Part of a small language model's weights.
Training: a variant of Adam for these matrices, 83M tokens, 5078 steps.
Each number is 128 + 24 x the weight over the matrix's rms, rounded and kept within 0 to 255. Layers, rows and columns count from 0. Numbers have three digits each.

# down: layer 7 MLP down (transposed), 256x64, rms 0.18, rows 53-152, columns 0-63
# up: layer 7 MLP up, 256x64, rms 0.218, rows 54-153, columns 0-63
down53:088140084191094164161119097097132116125144139099159125100123113085131150074114131088149129146138070148090141137189140126145120111095172155110086134114129086121155139135165119113177124108129108
up54:088080185111098180085136116127183117116104095122121101135156138111113127184156097066071131154157119104118131089106188107102086123095108115195160109158109093104098126159114077116131102121124115
down54:127065167096062156118146111129092219108130143145084116128131063185100099125169145121117125118168124107164188105083166129074148109142145112133090137123103075132162126118096069143169130148153124
up55:116141181119108095119141133143147128169131144139118114130090116052110119157112120135114161105112122104110102132105153116148103161168064106129117086104121146134117097141108137104171139165146132
down55:152126129123156122176128143131111151136169107090168144116161127170149118122151113138123128136158095155155136137103113086094144158111125123128095120111122159149150156161157123115155150134110135
up56:149104116066133147140146080083112128144089162125109081133131159112075082113161126148114093119127138100127121143106106143118102136123125122158151185173165144135130126096108123123105129150160162
down56:102153161128125148141126154111136166159129140149183082178136153090140106118132126112137132132129146138153102131107144141153138058150131117124135163124128118169095136099170109114168120082152163
up57:095105151092148086130141134114156145130126139096105111146076121130131141133114114140104145147139102140106086130136147130113140129139071130112133137128093156132131112119127102130119128143116126
down57:125107149175148139116110115128164161127144118153126140124111089126160128113138146111144140148159121135141131114124113158077167145141117148145108154108137091131127147118115127122148100115165120
up58:145114147130161111144149101143117132133119107118098123180117137128089147137129116136139105106114164154067106119105165153155121118117116075124131099187094170136098106094169141078151103142156153
down58:072108129107184127146106134124091114116155127102104147112147153140136113149143142146129130124160106113134137127126116149125140131118114110114098169111166114120169139080158134119123138117103064
up59:136087102099095101116111140113133122115102133130120120199128134112137144122182106112133092114122097089080145123121160086109133154146154101121118127108106147108094122123146131160181113155147159
down59:088113094152139112126116145117147116139105168141128108117097133121121097145098137149126114126142149132152136182150097114132149110116083116115151128123110118133166121133147117138141144114149120
up60:106120142146117172094154163137134127139087124135132089119126140105102096149139088117116114150169131176165103134105087121121133093145151139136110093169184125153116103070134100140105126145165144
down60:182116145138116084185163119094094120137128128108116113094157143137141108126170138126114127140131113077140114139091133136144140096116115134151112122139177120122122129106196143147070092115108154
up61:150100127118081129097161165125120080192079149112082089137118105063111111172143092108123086146118094118109112170113150113151098175108118142118171137140066123114138133139165080099162106119176165
down61:175177135148094148189100110109139137122062150107140089086123103171172124160167062080157142115130071077178179129211163085145129153101128064163147133081122107165160085150158127129197148117157072
up62:118129141091131090140134139086136092159118147118123159126115137117096123195111090109144117143159105153134104124113152120163139119122103147128099117116142083109112077106156140099105129160139101
down62:133101153123143127125129115136120140087153098154099152102086110176102124117148125141136120134133144156087120146086123158103138074124100118119114111108132152118131133152110131194129145102124120
up63:140136115121144120096136161165165094220106166123099138106105167118105114142145124151128115171131137099128114149129103092146114127094095064102142166118111127090113106132174091116148128121106107
down63:183097102144112141130119095108105092069149114140120098114157081105139129086136152144112099137111143137142154065103118134118146128170148079090133093139117131101146080151122128129118136120151157
up64:152108128092144151115174143127137116162097089126094095131122127115143156159118118155152112128144114072120092157095131092116167153128125145108146108124081162123142127116096109144149134132134119
down64:160135131155152136108116102107110149116154146157163158099123087154115140127142122123121113095138176092132111145130149135144121112111116090146161156123146150151116162115136112092100140116132129
up65:130096127110126121151115132168150108198122111160123121165112141105132158134094099102162159107142129126148126123128173143138144160130143159155134132144106147119113082127101169121135127114191116
down65:140141191168173133150122108143126107127141116116131113087170121168129147118145121136105095116129144121152132169146128130134144136096097123118133124164131129150110122109122099103114129122116102
up66:137091117107132169145153120081131132139113143120128118114139167089114125101097125127129096123139125164123152157106109127110141116137124138126137101111114139107142124122150137133092130116158127
down66:122132135183098124097135110136133119124112132125160131125093133116113132109135115129112140105120146104082155141121106129111108122150111120097129174131127088133111140140106124110144105125106145
up67:107082173112150118138158151097110136170124161136098118118076122097095125137127112109157164134169112164121151136081141125156089134119146151105098101133120120150077117154141139125153096116134128
down67:170159116159098118135103128126140106162105138106156145083150135126087088115121088123110129121164094153110123144105106191167177112125108113141143119112129150131174141146119122123136108151103134
up68:150101131122150147151142115112129129142118142107166101122120115114140076167137102137141158135141133152105117118136151163167142119156143104116137125147084187087109108126077106114143134165171154
down68:138112096159101132141118106129087125137137129139136135113165133129099136150100108158114133144121136122102124095150120119122136131135132171103095119119146148160118123140164125099080126140144120
up69:125136143123118127124171156141122077129107102104091153146149144127120138139133105116138123128137145125079120146117112160119095116117157129148136156140121099089117118081160166133159112115152121
down69:117129105094136075173092075127107164140154164109175115119117115131143101109118145124136100155131130148142143120158118124157129140143128120133105123146120174148122174130097094124093127157142147
up70:155107136121150158094173135103151136145114103130081117138077129139094137106108128087133131126140111124112095141130112153141079120078101105110107102174125135145059122123113146163118135166153084
down70:068164123128128121112116146146123135147157129144165121124126123105070094132107143122097127130141129132124136144158132140152122168112167120135139137118121150116115124151149162116119159171172095
up71:127140117096136086091144126150180126108137140064136132137136152091147133160138101119195108132144113145118099151113099092116069126128092080144185142133111136127113135116150115141181123135109127
down71:112145122180143115148128117169168149136130149106128119077161150101108125099187097156114107110117176080144110104116126123133120107119134155128127141151100108143152181141140134093122143101130089
up72:079090131111128105130173126102123109142117140149106103095114161114149140132123092151129151112119115122107124155108137119168109108125084107149160156139107099112148159113116099124131082146124137
down72:154100168134138156140103108117122098134142128110111112157124136116108153155180170145125133126137154107114147142146128142148148153127137128136134154090110177095110141117157147125165123104107140
up73:058114132148109105149141147159151122131133171120114130129110130090109097117132096116102145096156099157103132142108161060125115104125141119094124082146123133112087115130153137078124082177157139
down73:075126122145112146128146101161177140095144083088110145152101165076121111136098135108127201130147083154123111118087096093144154183132081143134109127103086139132160134106105158104112099099104122
up74:149102092145130092099102146148134118133124124126149135102124135127134120157089117103143110136164148144116105165136137129140149164137125137146139143179116165140117123152148129152124123116119130
down74:140117121137134132162090089108118164117144124140166131163141119154123128125158137136151127120136160093148149113114125123137133087154140109140119126147108147135138127085121136145140143126154126
up75:148137109113126107121152105117149122181110114130089126118133144123130082122118111153138116112138087112118095092124161113112143114147137130113152151146083140112131108152067152153104134133117103
down75:128188115142114098152124101126141128084148173127112168127140113129137156105110139116076109151161142136138151110126102143157125142161122137113135107165148124141085125117127157160106130144121128
up76:096098119122102118145106129104124130165156124124135115128097162117118098154128115147119126114160129130149129155101108093209094107096109103131106132155101131100110119112170123110099128175103145
down76:129145153135101131107142112165103136110098123098143110123147096134111120124137100112131145114074101120125144139112140153120119158107115133126161130113145111094137135116109137123125168130172070
up77:099114153127101127087128140093120128153126149117142096128126105103118152149134053157131090130170113137087120124150119139117156160103151121154125117157076090082117141128130073128150131159128153
down77:167138124132155064138107145126122174130164116091197111129112083139146155141124115115133164128142092099109158141123134131144095126087128114135112121142121129107157148127147111109094136172149133
up78:086123143129080140158138148154143105146092082113079114175133117120142087113125137145148130122154107176151112135077082127137157182126167114102110172135138100097138123140171128100133134159116120
down78:131122110144115103125130128129130145145101135173136143132130164118121112134131175106146169123143136090106138122095151130150084149181152113172099079130142130150078137085134173176095144150125110
up79:099131139146110124150134171110135097108123120131126083163060109106122135124155099104140137176138165132133090142145160133124104158133108099135167090136114102102110116163105121102123104155169112
down79:134132109127130109131135138103133134111132131108149191137135168168102130133123130142103091090162092139127140109136112152125136110092148130117131133112113138130125129140138142128131107103150162
up80:121148113096108126146123139160156119174137120100098119145087151114105120098124137141148108118165140131147097119131204091159141170172137139145124151125132158108128124174103183100140094121127086
down80:126091135149096135147115126100110144095160154129128110120132169099097168122087123127149133132157124174082115091164122130171097098119113138091154159124142096113113068131135120179111136121121132
up81:089151173091108136082135108077184101123132141088108144107081119118077145138128105129115114144175118164117085104119131131146131139124145120097152085118115135138158091113118110129120105125139103
down81:137177127154137122082086137145134094122101092089148151158149108149115168113118134162109137104162153095118127091121104110102157120116116096137185117148143100102129150135106175146109175117091144
up82:156115135140115123129164109140149113139080159078090079115120148146107088116119127099097129105131147149153147125126140160158136174125141112171175156143115119090104094145085122109179108145143136
down82:125169104142139125075104151105089131118133133176162165157138126143141175093141123166126122117114126134128088113173129110123159148075147106091145112117084113145150131131131149131108138105141114
up83:147096147095087185115133143113110139173080118117094120151135172109121090168131118110163110156122086164153109132090126127105111133130111140136126095163115120130134117140111109129110119106099111
down83:147145119151170092122146116120160106142126127078141136127121114135099117180151131098099123125129153133133120137124084125134115115156127109101127146124127121139165087084090136085130112154146148
up84:129130112076100114158138156133183134128136104096121096121083139118132123112160146088165096104134109167131126108108115127153116148150115120129157143109138151132152136137151085145156108158168146
down84:119098095158108126141149121126109122135113159133121127136105140129126170095149137158055124153134130108124158121173102111105124127101152154126137116130138115107139140117147135104148125129107139
up85:161120112123145117129144136111121114108127131128074101158138172134110130117170094109138141143132094130119122105100161136111151124147104138156114140146129105127116141093159127133120125178122135
down85:066120123159133147099113114130146123161165091128114126140117153102131145139064145153130153123143119109134131112144114119143163136137113113150133124109139158152156135138137120096143154110129119
up86:116106171121128118131159135169123140085134115089140095150131142125095139141150131154149103154138108141076122128140148125150138157153109094098161139107142118138112126137153099156088105133147122
down86:142121109118169147130099143072120133150098125161091103119119124132162165112116121127098150155120136097149125107106110143137131123134126138109105087122129089091142133115093164147124129101134146
up87:129140094124111132168152132105177117094124134066119094110160118103116132139113119111154137142146092154074113169111192129149148145109141146149158117126171168102077124131153110140133131140111130
down87:133124171138136123128091132139143121135098132161106107145112123120129137139118145112094139091102109133123108156146118156138131140110155152111139140149124188129150111118159179156140139109134145
up88:134133114114089141129128137114119140112135107111110081149086203100078123150120108161122122136126126142117104116140130144143129135090112072118114090127141134140132112161136136060110109145166150
down88:102128107165147079128134121110127119115114124150160106130125130120148134140096142135110141126120111142127170098126132125151150161126160120134106139154152158142146128114125092112141142090106127
up89:148142174119120136101139167146134115153111086127067117159116145122123169128123103139127138104135147136105129124086121138130150163113113089148158123134115082120114127135137102133151113143100099
down89:116161093125130132158131070162144113122128166121135130111151113096080103115114130144118143152105163097121102164151126154129110127125124109104118090159099111135120106145132128118104157088116125
up90:151083128113121123138186142162166099129071114082094091133132128131124128118135086121141154113125153105097112140122182139124161108139147156156115139143172096114101133168120110102130089124105135
down90:127183117089138104168146146161115104077102121110093140162171181129099152144133110121114134133084116126103135135120171123135113144179168070134113111130124115102142057156170117158129179148086112
up91:120118127124107125120153116132132109161148139099136089140142122113086138173135146138130125135132122116130126119176127119162150150126137066126140074130108139109107140128091113121161141118162154
down91:138130115123151107153153112119114148120132113113133150141146104128113147150123131127142134133090089141113125155109112156121097102132121138131102136110127101138115156159152131091122151110081140
up92:145120126124099176126130151139127135141119103074136134144111141105108111082145084127105164110124132128093088149117159075147132154066103092117132154126117156105133130152140090160146124163130148
down92:138119087079130138142126128139116217114132132174126138127134114130164124148109138172146113112122122118091114144150106127113120137110140102122153135097138123098116120124140133140107145149143137
up93:150133159132115129140135102119138128158069122061110108161120154128141058194136113137121137094135151123096117146119101135113127140145102117116123174148123108120112112095120104152171100147112112
down93:150150126102146110122132105106150152137093129111133131090167138116134141142141107119107108088166093145179143120129146123100146111118122097130120153136144110129154142100132085109145099098148122
up94:146157128106166131125137141109158096104092142146116099152109108088155141152122103175114109099138145157102135146139150124112125143177095105121166158133104170112133103116116083110111093131130083
down94:132164115117144163140127117090087162130093144130125117091113147143071118117134142113138154140138111133165168139133134138115152145138139146144106166131133137153168140145120198108115129113135090
up95:084119118102116137088196074166154120090074145107103117115114141118078132114146113098155133147169136180097104176134114054125086174109113150122135177166153148139091132137119096128097121100084123
down95:064148162169129100113193105118201060105131136066118108119161137142177147125102164128151141171083140109132172175085148130090153186101124117161123153089146072083125182160158153132130125145072080
up96:124091150123112135131144137103148123157116112118133117151123138100142109150107112117125122149145100138104118118085156098105103170100098126162127133139093163085084130148146123108144109140148107
down96:102069135092100111114179142093179118147098119103122111146074204121115150136140109105178092128154079147145081093115161062135107177115141100161136104156125188096105109123189121133118114115139115
up97:106109120142154167114154098119115107149105112063110119134056128103111073158112123123197174144151098151129137144151135089157069120115106105131118163173111131109105096131094105124107151142094111
down97:112141155190167105126133080121116078104135163121149168122128147115145149127136185128123152116089120148162132116152087125142068116082127103132115172091156172131100119074129076114174181116083108
up98:131132094132137130111122137108155149155133114134107123127092124122110107148118117146120105118135116115098102176128129116094147125184139111169146161129130144125159130118140165123133106144144157
down98:151136103120100155148112098136101122111132122128125169138136078140148118121133101130141136143115110155129119122130081126113125125105088123110110101126143139099164130116090097122118112138166129
up99:141074135136143090104167149095134115149102136123130148127109129118151106147082145143121151148196114125137129115098149089155112140096149145127136097156140132092099095132140148112184131147105160
down99:090149154089124125119139071136117091115150127111129125111131133114133112131126133147116127129122170132133152114153161189127142075120116158149139113158141164100161118148099086111185112144125100
up100:155131128069147140110140159140165130133121139111124132143124170140116147146104099109179144152120141114120127168089117120133101151105121127090125135159123116123120116097107134113162122137132141
down100:150103145135116145137114118130159133113107101106094139118160125144147152142109126105131108113151143133134118095143122128142106150165119121118167080116114135146132176127127145126166130144108106
up101:132123157111062116120130131147176109120127106117098140139144139087094115154129139092163146117138156117129124142060150128143116120122139132126145142147104093109143141116120160104148101118156105
down101:099171153144115097131122145131143153147181099138131137087131088135160085109151105086129129124106123147121121089141108128084142112127124107106118157171153151154135150128088140131144124120116117
up102:114089112101124129150144140119133125121135146130133109114128152154115120123117139152136082160146083160103122154118136142123111153131112106143138083115121123131111132136176124155098085139129139
down102:125125118200119122099127136131126118141131130153117144138133097112098122121132130136103164103087142103133111127121127153132119106115128153139113145133120136129149149108091155113161114125096133
up103:101115128141135150076114095132140136125143148141143114128124131062086148141105116124144121142136124129119117120111152113168091102122104115122099119166135134118116119130133133098089111142140121
down103:185120134100116133164133131124171144149086114104078114117135143146158128131124145136141123104140104139139147125144116144088152156146148109147176152092126086120149137116171121161143132114133164
up104:146095155125147173125134137141180087128106133100086126153129144138147121135171089133130142147126156123151116110110130120137111142131127122154176122147133125128108098119117106144179112096139122
down104:106098115111102135131124080095105179143155119154153095132101093119108143146088155149106140140148110135117105152129124099107122116124145141137068110124105120130112157140128171113108135124080139
up105:126143118114097122141187190139169094128092131141101145137090149105123116117177108086151109102131153105078107122148130152154142111154141108120136108137126113133140137111133132130096094115148089
down105:166128130100128114122116102140136132132153096133179097104134116146086156162143134144123159137082092142123095155089126154100126161142129138099126107097111119136111094127130161118134158122155123
up106:133100146116096162096144149129116117130087110101136077116099111101153158111123085173141129094163163140155096113144120131141091120142125136124109126142128112062082115136144114126135139138092141
down106:162151076129123140129124121130110115117105114119136122112140160127170124119113145118136129156146108139171101140154125154136132114117125099137113121147135100144150122113135123112134172149144141
up107:113097153118121121147147134127192102140145099136101092129120169132101114128122126118121149116113118117145132128101159122108125169100142111129146144128122133121142120132118129125120140139123099
down107:129112136110116105110130130108079145116113132131121141115138100133109184133108105140095118136102174097130147111122133135125132107134120104156092094111129118129096149125116109150140126155118132
up108:111134159124101100109144149091159135144126123103101105163124138102064147143134136141155111125132119148090110105074136181166103169137146139160102129092121142123132123152095171115129094155163152
down108:169087094144122154144145154154110143143120067127133116130124096149163130141171135098122128109095085167125126129140124059113163130133087132140183154128166128126173126141134135134127136103121141
up109:156119126107091160076131099118184124160102112091117112180103201082122056121144139192129153125148101093085100201103154149158147126129173147140127155132101138106096103149110127154118116141168108
down109:125167136111119144044122106126137148069121186138088219197167117078181068140128171116083071118105134153133050088142159115150122154081135135073137123058177141114136158132133194091065177143226083
up110:135126146124100107147139103080136107119119131111127114177132143156128142138132126117130119102140091120111112123122157094117160151145177127153095143118103144136148112163157126145128115152146154
down110:124159118205128124107139138146131104088128131164088133096114150121135135133110140110140144117137100137121138113120099174094118126144142133151121118112131081095119125114119129130144086138092118
up111:129132104127141122090128130165122129144151125082144117170127123078123158122116161144130127151162148141130091127099148122125127111156137095119138132096133178092082090098124146092129113171112112
down111:140115079113114119144142119122142078166080128156159136110145116143137093103157155088120137104090107106144166111133106106137105129127111141155125142106129111147151125158088158128154137145145097
up112:084105146086138125068133092119134106101138142118115114133124103085106129135104105079155144119129093102096115135129162094138097142108107130147147137152125151123127119104076101107091122161113095
down112:098159134195142145115173140115177091118142161133155131150161136096107145100150166109138145182100174115103181120124113118127153167142124138131141142156143110117145115152133155125137102130127108
up113:142151136135153129118156139139154108137145170127149123149086147115115127158117121129108127126142131132105120137116098123154121097109117083125136107124156196113133116106150130125087105166135103
down113:138171106119099133133111149137146142165099146097103160102148102093130093132099087129120133111137111132117133168149118139115124126116130111106144125122128162134169102167149145148124152126112115
up114:125103154122102121119146134194174093109116112130118131130153119085086119167166092084121116130138110131076088087131123120144137132166134145102117128142148156141129112129134127118125116165147110
down114:147135122162148161136165114117136077086137081079099169111142127128060124116130083128157137138117111093108116095108102152115128163115125142127177102143143122147110068124121084119132089128140113
up115:064085189090127115139130115095132107131144150108132112133138100068116108157109141158138132143165120108117114137093135137175077126137154142138111104154125148088128095104111059151103112163167151
down115:151095166095169095137161114152149127066130098145152102163153150151120157137102087148128138123144169104139149112130145109095132092151151094145177148145133083158118124178097115156086102117126140
up116:160132101107128116103163097119140119132115151134105109169102132135154130153130098110149079154121106181085133147108131137115110132128101094169170170171133130133103131101169084150114121136131132
down116:122151150131120113132118147115170092125106137123135104091108122092114108092161155146128110147110132103114134130103149140161166099147160163134102140082146124137120143085143160173102141124113154
up117:157082132113135138146166113141140092111119118094085112147164135144091087102135106104136132079152081132139103150129183103114119111153149153144137123139146144079127093095134133170112128132146153
down117:132114133149149105133165131109108169169144122133151109082088139079098125162109140103091144162122146139147136107131097137148160108140136108151098108118100141120159132137101097138146111107126137
up118:153069154107155119079167133102170122120086134122136143142133152143138068187155085076137083107147096162120094138131165090128074131122118107143127126148153099137101122149129118131102113146098134
down118:110170116105145165118105091148137160075153078153133164146160113147161095146102148150136133100182144108125123174134140109076160164115138111121162154150132136165126132103086067133118127105162098
up119:075124147121091099098104114137127110106129139081141136145122179129121151107087098150138151136108129143127101144107121107119129138093135074130160130106141160127111094150155128141142122148112128
down119:159133088132120128158115139117117109153129125136115119105136114154121136170173135156089115112121113088139158124139136138121135125090135102165089117125136145110128145138103099120104114152125101
up120:082113164101119112138164117135165116169127144123099138177069128148116130130145097127104125122137125116105111180126111107147128107145102102128160137150096121154132115147178132150111121152099154
down120:120132165146084148126133141151170121143138140157130128117095118116160092150153125165136147099114150155139166113106076099131151153136119153106144123072132094143126117105111083145124116142136130
up121:115114141086125132125156159136152132122135133083108142158113124094122144110105091097146165119149131187149139079080171139161120134087152119162155125117130121124112109137069118133140123124129122
down121:129108108112134116076129122120148110151119091138134078129113141125126128116141124138124107166138160079102138141154113099111107118165126128065116124127134184136125112088158158106124107180135122
up122:120103107146121117142123181168118123121063122126146121119124135076135105158102106095127118102168151126131130123160128107134146150107110117139141142143108127087068142127119145127115098155131173
down122:125109107103140107108094131152172092173123116132130136109131131142092172078144141150100118122146123130147110104117120155106112091133131131107134108166105156122120117109127113143146111178148111
up123:103138137097111132126133115146121124130112137140133089131111131130120122140126105163142136148172168150090098128110099130152147084152113105113129141175144131136135128084130128111088158169103120
down123:150129162159111095121152140118119097146160129164089170149111146154088105112154098132137105119073137175127153140145138108136105125144120134120155128134127123120124091114149110133117105174132156
up124:118109121126130141130118175139136127114118088144158124134145125119135111152114138100199137149150141170091118122111146126122158142103140081097141091134129142131126128115134156137086091138143146
down124:096128143137129122110153108085095133132119122129142128098143120145158140139143119159112103114095124125157128154137131123139109104141101168130087135133113124125118120115143126148153128127131150
up125:156128107129106094157176126164145118161092123119131114107079144112096102146150109128114138099136067101145112155116127109111123095131111118135150139136068100106122114149130137120150101123123137
down125:137131139144163130106153119116133136138110182071165113119150110110119149151116152144100165124111131148121132106095146125109137104108117129162129144113097139126150132138117146140146111141165131
up126:127099127104113158121107162144161116106136080114113103156135116096141121127104135110127115074158092121122084123108142079108111154093139125120136103128080154116115131152127114143170121109111146
down126:114121111160146100132119117139161131101108139130125108123109174149112116114123170150130117143141101118119154121128127143130087087114149149109144132111078161127149135102155162124182119161091172
up127:099151166145097130073133098096119121135098109115072140212073143084118137138129128152117103126130154108114103116103160112122132138150152105169056132146108107123125125109127161117118119159183136
down127:086105139127116111168140132141105115144118153116203126085172194162107125114091135139159113151154139162126138182150128162151133126141116145113153112124110176139148205128204085148169125150100161
up128:118112102110129124140154118134133100205118126126115105093105135084122110096130143114132154149151085079105123194130140106105105127127085098135111103113120125116113136154120136128162087172169104
down128:142147091135093123155098117134126127138144144076143134139132131101149156138118158139121169194133079141133124137146148095144139130152100100121126126148155146165168129121103140128138105134118135
up129:125133147119100129115119129124138111143098115107113107142130135077101079122149133113136111062140151136087068134128172146127108109153163106094130128112141139100119131092141143061110107160113129
down129:145093125118130165146160139145144123079164079165143150101106145128110128154088105150179133104086132089148104146147105127093123152154147101120115103121162124103153124134095143073137127137114137
up130:144100120108075130111165091097129113112108137098103157144127110109159138157137150115116091098138133108110122089122130111131148139077085134130122102174134140082111133115113106150099115164140137
down130:098111128134118152158161149092147126098103142123109103154135144122135191077129130078117143149124120117111143089116085115134134130155085141122144116120110108109089123118061127121131133149112086
up131:127091121112121161154127129097119107109127093109144116130134166115134137136116132124135126179129096109128070132087114143118132123125122101127118136117102150123158103143114124128149131152112143
down131:109103132125158097135145128172139125117129093110132135131144138090106130108085154096131118126146129171099138128106140152133126155094135137122138113137131115155123110124112121118119126132155117
up132:091124134138139131138148131124108132153108099117144144125089164064108123160125127090123118136165136129109107120120116106101120110161126124196121106148108110135118144115153119084103110151153162
down132:123136109117094130131089151149137152124144089110115159133104154156108118125142159114139091180144121147122110165169085135137133155175145152141105137143127095102105095101101121152129100117120123
up133:106124131142160105122129139134171103143138149156140136151113113068127120129125111116132126119140139166075129123116110117119135148143149138162152145153137160132168090110171155123150110132106104
down133:122114099135154126139080164133121098126133114115093168125124117162124067134132115090148089124131128141156145108134114132144130120097121120101149112152118081171157114169096098124114132126166114
up134:133123194142151122083151105154188116103115112115103073148148138112113134145133096121135137106136129097132089082137165151165128142145077099141170098105101118123139111117129153124159107175143142
down134:129098138091105174128151107142092155120119090135170131153146121129176162107133103195097109113126103085131157095137156081135155159107114119150159104061143169090156135119110107128081144131109115
up135:153125148106094163162168144139136073101085170141103106178104133126132145144173113125163159115143091115126111143112173138144110131143111094130168161136147110124130086124084119090092093181114130
down135:153157130119180152150165124162121145066132137099117151144115116141171159155164184151165158102073160131174121093103118096167147201112123202085149107179135108088111182086171122104133108151152122
up136:140115133127133102168114141155143081157085121111120119118103156120154117091101134095146152122157168149138100092128097092137151138140148111158175113117094110145062094136158119117112087135120158
down136:104140174129110104101077140126133114099138136173150107141152121095102136124087139077157128136123111088177107162136147168073129118104164080108120164085111139140129104143126125110078145163146142
up137:108128153124167145083149167132131146144134130125141113124089155107070102160112109152120076139166128131123120127084165125102099125135128103150101096139158148138075135144101129085177070144138117
down137:142113147177091109091118107113113133123099112071169141097137135134157130118078166155181158060097154111090139149165105104110148162136134133092152157133095119146128083141115108080093128100112181
up138:106129158101125128129141151078123116156111130084091130112163094106118107135130102094098138141126099149097105152129188127124122146129153130123119156156135149127119124120137127120104111121142087
down138:103151157138110134160102111108136163110098149151162133128149111109100082128106157116149123165110133121126139117115128131131163114158136129127165163114150119154148124135156120154146114142119151
up139:127141138122120172081131090143190117161106117090147137170101160109150113131110165144129094116138125124126128130073138143115083116131110151087138157142127117090114120069105092112136103125117111
down139:122112084152155180089122064130090067165100116131120104115144124161113103145095133147096132206119075093126107155143098112136133118157126137153094153135101117122144131100115118142113103114140076
up140:137092120115116138125158118157152111109112123141116108143154126109122141146160108167121136101161114094101140133137142146083074138115135114101148178130141092119098108142140170114112063126128098
down140:103106089131118137126123098137085158143120164144136124151088064112114123109159131118132117166101087134140114089155113119129134127170114124133148126128113103124144121128099145145115118160131083
up141:185124144136149130113136165116146121150093107080092106159154174135117119212154108124103118129148097143125074111125145132111145182122121139143155106130138126125081088143126131119134113176175112
down141:111121164122127114111112123134068105116103122193127113126116144114105095100170139155140124083128177130142119166110112098103113127197119142137126123139080144107127129053145141136147112136143147
up142:153102095059157163140140139127178093138103100108086114111112140135132090130143068144136128109141137105109090176087112139123119151141112120090167132135115113107125125122156128096115106127115135
down142:159103097074155135167175139096102087132132150130093131119196096122154129139130152131144131145108078145146111153159184137139124144159122136155098148126171161126156136175088102096173146109113098
up143:100106106143141156131129157112127117170136137158145098133102146125121135121122106114136083132144146137100099161141114109148131143110135146113137157129134131118121121106149133118081137117134146
down143:166115140097091110135143121121131146131090144109104134134147115157149120120153136125113112113103120120130138127134117128123123105145129109146130121132128098149141143122085109129146093130109121
up144:160134140116147105140114157111144136131126148115152128134079133130110140132113098095161069152146129124110113085126125117158150151127119105161174128123148113071100103095152113109138136191123098
down144:076139151148133149122124125120124116161136118124140139125145088163138135159128101119155149140123137135122134171128122122126147123116150135116124186110126106154121130125134135132147174147149080
up145:109145172132102124135132145095168105147098145088099135162142199109146134132154137155114130067152115155102119105091173142114102144147123133126159091104142161098121123088134151145128112148158088
down145:127146092126170132094143138117115135100173133082126111140072121080151121162139106136164106125152169112135151128090130143111189134170112141122149081102161147104179120111134169119111140182133089
up146:111144109115127102118189116108141130134099163128143143107110129120120121128107121102137080071170102126137102098093137120187100110109123109139117091134116111096122081130085143145121129192136173
down146:152120140146144133124122139127133169112141130078131106127132107125120129140132106133113136124113146142113112117071145160112181091107096125122094152101123132132136095170089129144124154111142112
up147:101129122089126149104123141133145107149143114134127148098141161099101107129141136096065081162151084123108130129105175129125134132180143100135111141140133115103122102118138174119105112109136149
down147:106115130132107133149132158149159132176117129114108147117096114151151137114126109087182122134093124160129170128110115126106141127127147118123074066117113108107161083145134098113099136156122120
up148:120152140136105114156148137080114118149114134109140112130111149112110125123111126096145090142150136124123088138160141096143114160128104112140103128137105104123160120147147142107092147128117126
down148:154116142123132114131140122160105163151120112129130096116125079107141115111151138124132151091141120117101128137146131147123085089160123165139152127123117107124142135130150155155136150130122149
up149:103131154100094145123112172115116093177116104108124137170136135080151152160105077131126130140176133106095097132123144070119110161111152131138168064163099165077109060102111141090106086096097162
down149:139168120091118165094140112166117103116175099126116117169188081109228139135158114142130145075147134086146129151153150163153133143125094082116061156183157146132131127115078077073099148082147106
up150:126142141074093103177112116082149120165095140105119146131134139108151158162111117093144097133201129120135140118131134104148139159122129117133109132121149184122138122105145134138144128156165137
down150:140092131143143143107158116151103118120095139099112117110106130125125125101109079143132155099113149106112143104117148121125141112149130129111126162162150099160125138139124127112147096121083122
up151:112147106143129141123142146103131137132132103140141125123092173093084136141093139090181096122167124131130084117127123074171091152154104147122153166168165137107088129126112163107107159144126140
down151:109151134143129136165121105087126129139077087157142151114118145124138124099175143142153075132122131102164124093124106118169153135218141147094183102132168118168135158113111130110151144123159124
up152:128134141134138167114101110181137138115104139117108114122084127087084155121112154129130171184146129121113125123098097105149129121146105130145131142125154147111080114112144109137163147141178102
down152:143146152110107116138153140148106156159112150122121138131117128187162111159110140124125118135105117144128139141134151165089156114128121127134114130118135093118153125160118144103119135165116116
up153:105104112151108192136138121112129137146096153153116077122091133097101086124089139100142118155161130153140125120132115140120110175123136105107110126158151138129126134147127134128138145138151138